config.yaml
num_hidden_layers: 12
hidden_size: 640
num_attention_heads: 8
num_key_value_heads: 8
head_dim: 64
intermediate_size: 2560
vocab_size: 32768
hidden_act: "swiglu"
norm: "rmsnorm"
norm_place: "pre"
norm_eps: 1e-06
positions: "rope"
rope_theta: 10000.0
rope_fraction: 0.25
qk_norm: false
attn_scale: 0.125
bias: "none"
tie_word_embeddings: false
parallel_block: false
extras: ["capped logits"]
init: "normal"
init_std_qkv: 0.0343
init_std_o: 0.0
init_std_up: 0.0343
init_std_down: 0.0
optimizer: "soap_variant"
learning_rate: 0.00138
lr_mult_qkv: 0.7
beta1: 0.95
beta2: 0.98
lr_head: 0.00833
max_grad_norm: 0.5
warmup_steps: 200
schedule: "wsd"
decay_fraction: 1.0
decay_shape: "linear"
final_lr_fraction: 0.0
batch_tokens: 262144
max_seq_len: 768
doc_mask: true
train_tokens: 765500000
max_steps: 2921
dataset: "wikipedia_en"
Each number is 128 + 32 x the weight over its row's rms, rounded and kept within 0 to 255. Layers, rows and columns count from 0. The size above them is the row's rms in percent of the matrix's.

# layer 5 MLP down (transposed), 2560x640, rms 0.0325, rows 629-642, columns 80-159
size [101 100  96  98 100 101 102 107  94  99 105 104 101  98]
[[142  71 127 163 132 113 120 162 187 100 142  99 184 106 154 110 136 115 154 107  81 129 115 169 120 143  88  74 116 133 139 150 125 158 133 171 137 133  62 156 174  85 152 181 173 116 150 159 163 165 157 133 161 156 128 139 133 207 140 169 197 145 112  95 112 138 115 113  98  49 103 140 147 166 136 131 116 154  83 103]
 [149 103 122 203 164  75 116 111 149 128  94 172 128  66  98 121 172  96 159 164 175 103 138  44 169 157  98 142 119 117 120 131 138 149 130 141 117 148 145 179  89 175 131  86 177  84 147 132 176 142  95 111 176 127 144  97 148 108  99 143 150 135 154 123  56  78 144 139 139 157 100  69  35 177 121  89 166  88 153 124]
 [118 140 137 145  98 161 141 125 118 140  82 147 140 161 185 179 127 172 106 110 147 117 179 104 126  77 143 187 133 103  98  34 128  99  64 107  74 130 136 184 181 117 165 102 123  95 130 111 171 139 133  94 141  88 116  84 173 143 129 127 198 129 123 142  50 165  99 119 114 137 137 132 152 132  85  84 134 131 128 162]
 [182 170 108 159  94 188  88  80 138 143 158 105 160 124 111 131  84 197  95 129 132 182 155 150 124 169 131 100 129  91 138 157 109 149  82 161 149 107 139 144  80 115  84 111  90  86 145 144 125 101 151  93 113 164 106 137 103 150  59 166 162  96 117 155  96 130 151 119 147  83 112 114 119  66 168 203  92 142 109 125]
 [170 179  71 104 139 159 119 144 154 193 222 203 141 167 172 133 141  71 166  77 144  96  94  86 102 147 151 113 155 125 149 174 147 112 181 102 181 143 113 182 102  80 169 131 144 185 134 119 122 180 126 165 181 101 157 151  90 183 157 134 157 145  91 114 162  97 124 122 123  82 116  92 110 128 157 136 162 132 107 123]
 [113 103 134  89 122  70 164 132 142 176 173 152 136 114 169  84 146 119 149 159 110 131 121 142 146 124 111  52 171 154 170 130 168 179 103 178 154 100 174 154 111 105 139 102 162 104 145  74  84 128 166 103 109 154  82 113  93 116 146 143 159 140 117 140 134 191  82 117 134 143 132 154 157 136 110 144 168  86 151 138]
 [118 161 118 106 135 102 101 112 127  82 146 116  97 125 181 156  94 144  95  97 145 156 151 134 150  98  71 171  97 117 139 113  69 122 138 119  91 171 182 138 115 111 160  59 162  76 143 154 140 109 140 107 111 101 180 155  98  81 165  51 159  82 130 190  94 178 114 153  91 110 113 101  97 147 143 177 156 109 162 110]
 [119 158 140 103 127 158 140  97 140  57 116 155 118 147 139 120 115 126 136 113 158 114  94 128 174 153 142 120 131 116 153 123 132 141  91  48 158 154 173 188 171 110 178 129  85 188 141 139 163 204 146 186 161 147  86  75  96 171  74 146 172 171 174 139 119 164 142 131  84  82 160 191 140 141  79 119  88 131 151 110]
 [ 96 104 103 131 108 109 151 185 149  70 125 104 142 142 155 171 111 143 101 109 117  91 103 145 140 131 159 127 140  97 114 135 157 121 129 151 125 131 164 140  74 129 133 160 150 169 107  56  92  85  95 138  66 123 107  77 143  97 153 103 162 133 154 132 140  88 107 163 149 155 123 127 131 104 180  96 141 181 133 131]
 [109  95  78 182  45 104  82 134  81  94 184  86 105 153 168  85 129 116 178 172 151 123 152  96 112 131 136  52 168  96 212 165  97  94 115 140 104 116 146 139 103 105 121  78 180 128 153 167 162 158 172 137 130 147 102 114  65 161 151 169 199 139 150 126 182 106 120 162 124 134 136 114 107 174 112 163 189 100 181 114]
 [106 117 160 148 158  95 105  99 155  73 166 136  97 175 128  42 167 115  87 143 124  71  83 136 121 147 104 185 146 178  48 125 157 121 138 131 171 118 169 124 111  61 109 135 133 131 154 101 165 138 169 136 116  91 194 167 102 132 124 151  99 125 140 146 158 111 164 111 158 111 122 152 110 129 186 115  95 152 135 185]
 [ 31  98 131 189  79 135 124 148 161 108 115 136 131 142 105 150 107 141 138 128 137 168 113 144 107 159  85 104 165 151 140 133 161  63 161 152 133 124 107  82  63 156 125 132 106  92 129  95 117 146 113 132 134 124 198 160 166 135 146 170  63 151 102 125 136 103 163 147  99 117 120 190  97 128 120 135 173 118  98  98]
 [157 136 186 130 114 166 120  95 110 125  79 143 175 127  85 152 122 120 140 104  91 121 140 151 146 124  91 166 148  78 207  52 110 144 148  98 112  93  60 102 123 138 140 187 120 172 100 102  92  47 118 123 151 190  38  99 106  83 170 181  91 157 136 144 142 172 124 117  95 161 148 107 110 143  94 164 182 120 123 146]
 [104  98 127 137 203 144 136 197 174 140 143 101  99 157 114 122 125 151 139 139 151 110 120 114 114 154 133 117 136 215  90  67 118 137 135 123 184 134 134 156 120 163 144  86  77 160 132 162 134 115   3  91 145  98 163 178 103 111  99 136  81 102 168 114 100 181 131 200  90  90  73 118 114  99  65 125  96 153 159 106]]
# layer 5 MLP gate, 2560x640, rms 0.0434, rows 630-642, columns 80-159
size [ 95  97  97  99 101  97  94 100 101 102 102 105  93]
[[ 93  85  74 125 179 129 125 112 136 128 168 120 162  93  97 121 104 111 138 154 106 131 129  92  88 136  90 118 130 118 154 147 145 101 160 140 144 122 122 118  98 177  91 134 123 132 153 138 113 174 134 109  78  53  88 177 165 115  96 124 110 148 111 130 141  93  93 101 131 165 146 106 164 142  80 125 128 101 134 148]
 [137 102 134 113 143 107 114 202 156  38 107 102 139 192 151 164 141 146 113 164 123  87 126 127 151 123 105 133 137  85 195  89 117 141 159  76 148 120 139 150 102 134 176 114 173 122 139 159 119 161 125  73  99 141 136 120  79  60 176  71 124 126 147 125  84 192  56 118 127  89  96 149 105 143 155 124 105 145 123 191]
 [103 119 136 151 136 149 119  78 184  77 118 110 140 176 125 126 148 133 141 142 106 193 165  96 104  99 117 127 125 180  98 162 117 114 129  94 109  61  83  85 141 134 157  95 132 175 122 119 157 103 117 150 145 128 142 119 148 150 118  88  77 121 162 111 129 164 160 148  92 128 172  98 125  81 112 119 124  77 175 124]
 [104 123 107 115  68 165 129 120 113 140 124 101 152  64 100 178 163 171 126  97 102 176 175 125 126 151 136 180 138 113  78 131 114 110 125  58 114 102 152 177 137 192 100 144 117 153 122  75 154 211 159 193  72 175 149  99 106  88 145 103 117 133 136 139 140 130 128 150 114  69 146 134 176 169 166 161 133 119 101  57]
 [ 95  96 108 108 137 160 136  96 143  72 162 162  84 125 150 122 147  82 187 122 127 131  94 155  77 130 121 113 145 145 106 115  99 129 122  57 138 172 131 102 114 148 104 121 107 166  86 192  89 181 156 143 132  77 168 154 171 160 135 118 135 140 121 114 153 191 107  90 172  77  74 150 159 151 147 141 128 155 133 119]
 [217 162 130 178  96 128 108 125 111 153 112 103  92 167 110 132  79 104 127 179 116 141 153 143 142 104 122 129 135 140 209 160 129  80 150 139 169 178 173  86 111 125 159 148 101  74 148  49 150 161 131 114 168 147 124 180 131 133 150 159  78 139 118 125 144 115 129  63 155 117 140 134 117 136  95 133  65 144 103 142]
 [169 132  96  93 133 207 168 150 168 124  64 152 136  96 126 113 140  82 134  84 159 200 161  96 172 141  82  72 111 165  44 104 182 170 135 136 141 102 141 184  99 122 150 138  70 131 136 168 130 137  69 145 122 108  75 182 109  63  99 113 115 168 124  93 111  94 193 157 174 145  93 147 102 104 140 133  37  63 123  87]
 [ 78 112 148 148 227 178 121 132 148 115 167 118 129  81  60 129 109 119 126 133 101 123 107 155 142 136 152 129 166 103 118 138 130 208 103 157 161 219  75 146 145 137 139 154 110  95 151 102 157  57 113 119 135 111 108  96 157  97  91  97 108 156 142 145  96  95  91 150 130 199  95  70 195  95 131 127 142  77 112 138]
 [136 108 112 105 135 101 171 108  86 165 146  98 111 128 171 132 128 111 104 120 123  98 108 164 172 145 119 149 144 171 151 105 203 124  91 114 129 115 130 161 163 140  53 173  46 157 164 134  43 202 117 150 117 102 134 180 179  65 136 114 134 157 114 109 160 114 130  98  60 181 174 116 107  71 125 180 125 166  79 115]
 [159 152 155 133 191 120 109 124 107 108  93 159 202 144 119 140 107 113 156 155 123  96 107  76 140 120 122 118  59  67  88 127  92 144 169 128 122 129 120 120  98 125 132  80 123  97 183 149 179 125 142 121 166 190 152 118 123 114 110 112 103 143 148 117 154 125 155 109  80 107 107 117 117 149 145 157 139 122 125 182]
 [110  72  75 125 137  70 142 172 134 149 121 165 119 169 115 141 149 140  84 124  81 125  90 142  93  72 104 116  46 154 114 151 139 100 124  74 136 103 206  11 146 151 147 105 156  83  81 143 113 135 114 140  94 143 128  76 110  95 163  74 137  70 122 114 134  87 152 110 131 120 100 142  80 116  91 147  85 121 137 124]
 [ 73 103 144  68 170 112 139 135 121 144 118 155 154 133  75 178 139 147 168  72 151 188 132 146 124  75 206 156 119 147 171 145 124 151 101 127 170 164 129 130 138 107 149 113 130 118 124 122 163 142 130 154 112  25 118 142 127 139 121 100 163 123  70 136  98 131 124 173 166 142  95  91 176 141  78 147  82 110 111 101]
 [103  93 118  99  78  89 150 150  95 159 188 167 119 191 105  66 100 181 107 183 113 124 180 128  69 175 141 144 149 164 170 144  85 178 109 103 117 140 103  89  70 152 129 150  67 107  99 149 155 117 146  52 134  90 104 100 128 120 141 120 162 116 165  94 162  92 125 121  82 120 111 109 141 106 130 160 189 151 144 135]]
# layer 5 MLP up, 2560x640, rms 0.0436, rows 630-642, columns 80-159
size [105  97 103 101  99 102 100 104 103 104 106 105  97]
[[127 129 121 161 143 107 129  76 137 145 116 115 150 118 128 176 153 162 153 157 119 123 167 111 130 112  67 136 119 116 159  67  88 137 161 145 129 127 124 111  99 119 105 122  65 201  80 143 170  86 186 162 126  66  89 180 140  94 149 190 123 116 125 146 141 180 125 136 132 139 138 133 116  51 126 137 123 159 120 161]
 [120 113 129 164  91 138 115  94 125 142 104 136 113 183 122 134 160 119 166 100 174 181  76 101 130  59 111 166  93  88  77 142 147 136 154 153  48 141  74  96 149 176 185 105  93 123  81 138  74 130 143 124 154 140  97 143 139 161 160 145  73 102 111 109 132 161 121  76 103 153 119 106 165 112 125 152 163  62  81  92]
 [148 144 147 143 116 133 112 150  70 133 146 147 123 146 151 135 156  89  91  82 161 148 168 194 135 150 108  73 153  89 134 106 164 140 137 175 158  77 147 136 109 121 165 154 116 129 198  49  39 124 159 100 126  79  98  86 107 152  62 169 143  68  51 194 162  52 108 145 162  84 113 171 133 123 149 124  73 109 111 125]
 [156 131 164  91  88  87 135 152 135 145 119  97 201 159 202 135 117 105 116 119 121 161 162 128 166 128 170 111 151 137 183 150 151 111 100  59 137  93 150 129 145 125 131 151  94 125 101  87 112 177  90 204 125  75 121 123  57 132 157 118 140 157  75 171 116 119 147  84 177 146 127 107 125 105 141 125 119 135 149 146]
 [155  96  84 118 130 110 136 177 146 144 153 123 168  96 146 102 130 184 109  73 155 128 155 181 163 127 133 108 116 138 161 147 129 137  92 128 146 138 100 186 123 121 115 117 184 169 152 138 151 141 127 153  52 160 159 120 116  47 134 107  82 106 114 129 123  77 104 171 129 118 129  85 168  97 157 123  85 116 200 141]
 [ 82 120 110  90  88 122 133 107 118 182 148 188 109 127 127 114 129 103 105 117 141 113  80 141 162 117 128 170 154 113  96  60 112 128 199 196 160 155 120 118  96 149 139 178 114 131 128 150 148 128 182 137  99  31 137 107  92 136  81  78 117 118  89 173  60 175 135  95  67  97 149 127 117 143 110 114 123 149 146 151]
 [ 94 225 139 144  63 164 102 149 116  58 132 170 175 139 119 115 140 120 135 132 121 108  73 163 135 134 120 127 101 111 155 192 110 134 125 123 149 122  87 108 114 157 126 187 125 127 150 123 135 147 170 128 168  91 101 135 107 117 141  97  96  75 150 219  76 122 182 158 115 105 128 144 143 145 161 108 118 103 174 182]
 [169  62 139  96  83 136 134  92 135 164  12 127 173 159 148 120 104 121 172 149  40 145 175 119 126  86 138 131 123 114  97 124 115 155 171 152 133 136 114 153 121 147 158 125  88 146 177 146 130  63 117  86 157 125 166  85 119 149 134 124  70  84 130 141 123  96 125 112 139 134  30 180 139 161 143 167 190 144 109 120]
 [108 103 103 218 174  85 135 125 120 135 129  87 167 163 136  88 134 107 150 145 101  52  65  89 125 149 155 112 142 152 112  58 153  93 123 219  81 178 137 145 113 125 118 198 124 108 151 133 134 173 173 103 161 201 134 129 119 110 123 175 107 122 102 178 119  77  94 146 122  75  78  65  69 179 196 119  97 231 120 138]
 [ 71  98 151 145 137 111  32 115 144  74 150 115 209 141 132 198 127 179 117 170 107 113 157 158 129 124 174  89 113 168 125 148 130 139 129 138 127  96  85 145 150 169  50 141 113 149 108 102 153 147 137 186 111 144 164 140 104  90 141 115 123 147 136 130 117 174 160 111 143 117 162 137 189 128 193 152 121  76 124 152]
 [169 112  55  80  80 158 154 185 193 160 113 162 158 117 137  79  92 137 113 124  79 198  96 107 109  87 108 106  88 111 131 187 130  96 100 123 116 101 150 114  92 137 142  68 137  78 163 163 101 128  80  68 121  89 125 128  92 106 144 150 108 155 137 148  94 113 168 123 147 126 118  88 100 161 101 108 133 142 120 160]
 [131 111 135 140 105 130  68  95 168 162 205  83  76  85 142 128 110 129 146 138 146 137 101 120  92 138  13 103 107 168 100 118 133 107 156 148  89 123 112 129 127 121  96 145  95 106 109 101 125 159  85 153 128  87 134 150 168 120 124 133  87 164 144 151 122 139 126 142 109 109 119 138 147  66 111 120 171  96 146  84]
 [103 144 163  75 130 106 152 191 109 193 134 145 162 160 173  88 109 136 144  51 105  97  64 102 125 174  84  99  67 113 107 245 170 166  99 138  95 165 105 138 140 140 103 100 151 120 170 136  62  60 111 186 211  53 110 151 124 107  87 145  99 157  81 148 110 130 116 117 122  62 139 105 150 104 120 125 107  98 174 103]]